python train.py --vocab_size=2048 --activation="squared_relu" --norm_eps=1e-05 --rope_base=1020.0 --bias="none" --parallel_block=false --steps=6021
Each number is 500 + 25 x the weight over its row's rms, rounded and kept within 0 to 999. Layers, rows and columns count from 0. Numbers have three digits each. The size before them is the row's rms in percent of the matrix's.

# layer 4 attention output (transposed), 96x96, rms 0.0658, rows 49-63, columns 0-95
092:501501487466486467476531449474511475526493526487481562494453506457523493501518517487490530484526526503477509500477443532491469515468492532481471542529497523524496480492482521498511499486539506497485466489479506524486470502509490480470499548466506479488488502472477494529561489497539563518
094:484507520494513529500489535506479526507512500486561493488474491550531493497517427495516507513484481533504460504521534502527529510485513481472474471494510464541533468488481498487459514534480504520507512492533504550509558468450514481532495452476457480512485496520516498509510514522505484456
091:435514495472491503527479506514514520517543484475523473477493436501503518488500504476488526484495498469498526517498523521506481461489523496487504484516517486548475507546489512546482532480519496482434468550487486513496495509480535498467500467528493497489511452510509479532465443460503463493
071:450489500466495504458482503539495471521536505477496538492493515505518505542453512481509522446498515501486445506518523522470536499473504442482482504489496451496523467461495473523515464474493457485486474507457519514526466524501446485481521511527476500477504449492484524484481496496505517487
086:526474507544487484522472468505500523491561472502537456540514435506503492486506507457481507514482522468521528536526525498535462548496523464480540512491526469493502528500469479545484512525525523500489513497515527518491533521519509522507499492466465483489492450516493472489473474494523492469
086:510534499495524495491538518470527502513433505530507442486455499513515500507484497462444506458492489527475478523487506502476519484506497487549479479483496539539478506487480525506474489482502477473497491482444518473508530504505527518475487476464515515561523543518481520487526538480471509472
083:499492485485465465520478490510522459519548471542500468502523494531499510500487459523530450499497467475535548528481450461470513496507489483484523517507507496508464527511497479499512533513518510520496473527500514436471477564519521485494483523524514449485542484490527511472483468491491498520
055:515504472522493473496502493528527531449488487463512470517501468497469518500548481506493492533498478564527500513520479475515480531496478516489526465483531505530487456519472527513524517487474503497521520482527497510459509438526491499496475474456484520512530508568492500506470508441469475503
083:506521508491486527503496528483496493492487496496485517498514435493542501504525500542505482496497557494496475484458503427472501470478545512526489533525503523528503488460478501502567516445491510491523489502454525460525501509524506529491551535528508498498508446498534505477515519491503498520
077:475536484492516483503496495506524515481528504496502436477502482528479523526525466447493509481506468484461463500511514505541518486527494466517528494473505526559465463542482518487493514481551519483462479457521508485512535486484484562510533454523483513503484461487487489513523517531497485512
090:439486523525509552517501470462464469515521494478532485525469495529532544490472482468536504491489516475467482514488551515490520524505534480507486489465509504557484516524500476496499472452499477477540501544473484488526461539484497509496504542524497501545517538518490490514514497498523503484
051:529534527508517487485477507484515507523493523506496566461465486495496478510485532496492498456512527472473472520485507545492503496504495481534519475507438482497506539496476503515529453524500556498503488474469487496565492513491495529500507506503522497454505437480459540535523515486504522530
080:492515493494498506476483491502511507493449500490477580483496524437519514527526547545521551500526524496505477483455514487476507508516501542510506494511492504502521476472520489500483499426435480507490500470477503471482482480525513492484515517519502500460506500465458506522530548515486510511
092:458451456505517482547472503493472496494544518481484450533502430490516504523500496506458503517510510509529522547495489488529451499463478487502512472521548476536474528527500491539483516510502502463494515505470515551479506514507509526486507483454488474521521517491490539467485488480513492479
090:469509523522508525540494497516489532482467481509517464476478521539499495486495452479494537527508497518472505501513511489497520484497467500512493479503511528577516509507467515506454493527506480530491469458526462499493565470504513487487478447500488493505506561511506450526527509466473477465
# layer 4 attention value, 96x96, rms 0.0534, rows 50-63, columns 0-95
096:473492519455484485480555520527484509481523565483520505499497491524488505508495486474501470460504477510478518483538455475530540487506534484526465477511505509526507510475512509473464501478507467551473526473542515490531554484509487498502452531516520566513516496489504512481482514528528501528
081:503472489483524516489451495463502486478533518472521500497529471513476464495560489483517443491491519534547511476514503494499499476549527555504516495498503512523447515518511526563479535544505519495438528493502491520489504470528504494488498498514468487514528513514501482536497502505449515486
146:440478511483481518469498500507452493529470503501529510508540496508460548489476496515563485472497509556562492485521506477488501497526528481505490513511490526524514501504490524526490500566492531510483498522545503505468497459473486467486451481510512559488503524477503497526483501476479513482
088:503510522512497490505473483507510480524571533473520528491501543433476480547464500461506516496507528514519516530487522521538523518474545485502528528529501445505474476507489519559466494526538520458506524484507535520488488523500517499522539523489484485487481495470493521497467498489534494492
106:527530523497509483498491478494552477495468517508490497473454494505527479542484484511460514513467463462445477521462469493497459498511503496508495517509534520494478508497501442518545498446537496497484452500491493533475535494551486540501520508494511456496485524504504521517495468535526472532
095:445489495491498499524470541491519484515494456499508498529557534514493526479462512493529528464447507509549505500516504505503529473507458524465551487518472466530503492502530497488456476523460469480492521493526478495487465539516490491472513519512467473519489554521499536506500526524485473503
121:538503500473533472480500450511517508484493490494506470456490468500512498507485473467450492534490508492464513519518489530531484489460470560508509469462511463487526444508503472511496505441522495464508495546483534545521548512521513515504513535488528468483522466486476528508488512508501485509
083:530529499490520508476450494492466528503504507494518551532522455482543498489486488506504515510471501493541458511528518479503526497476476520472475500512471513455467470488469499513505493489439526459500495486484512578497545477527460473503488472485498447522491489485528527523517506486477511505
076:491505484484540522501486495532507505496528534524491488480535447519506472525511513468437476486534521467487485478493514541511523499473504568516515432509512482518498515472446476478516468527500525541493497514503465518509502524537486514502487506491509514492520508490463488549472447506498475477
090:518521525540502514467478507488502472478535535483500504503531473507503511500464503506525516497504487483465486488468485510523450512492467452525477529471545486507492525526510466553532499503532490516502510483476510527463464490534517534496490494494521472554499510578505514513497437505488506538
219:450488508512485526512468528503463511522502504527489490530546502496467504490497520520561524473471532565548479485501523518471512485506525475511477508516498534491501517492477516491475473562474505511472497525521513466459522485447494463494493489505480559473476489459510492532499515503509531494
084:501534488533541491488461483457475496488457476498515545526493499501519493476489522548534512531496510505538491480502483512467514529521495556546449474450461530483511470504492506514510512533473494519500499560504530508507537496471490532488481457500494526508504455469503479491507489470475525485
088:517480490518513486462516534548521510535463504443487505513492544467503534556493499511449497531490549490520505543503511476551475492487506530484492461481495498453468457506493486540509510503537477465485492503503465501529507482519519506513540494452477504509521480509533498502515547505499482496
092:495486485477498468518543485484550535488513518529497501489520519524537462487554504483499503466486499542428536495500457515499515508518535510504497484497532524482500513521447495488522508474540486499460472506503493526493521491552523555472479501531487474491508518488504459501503448538510503515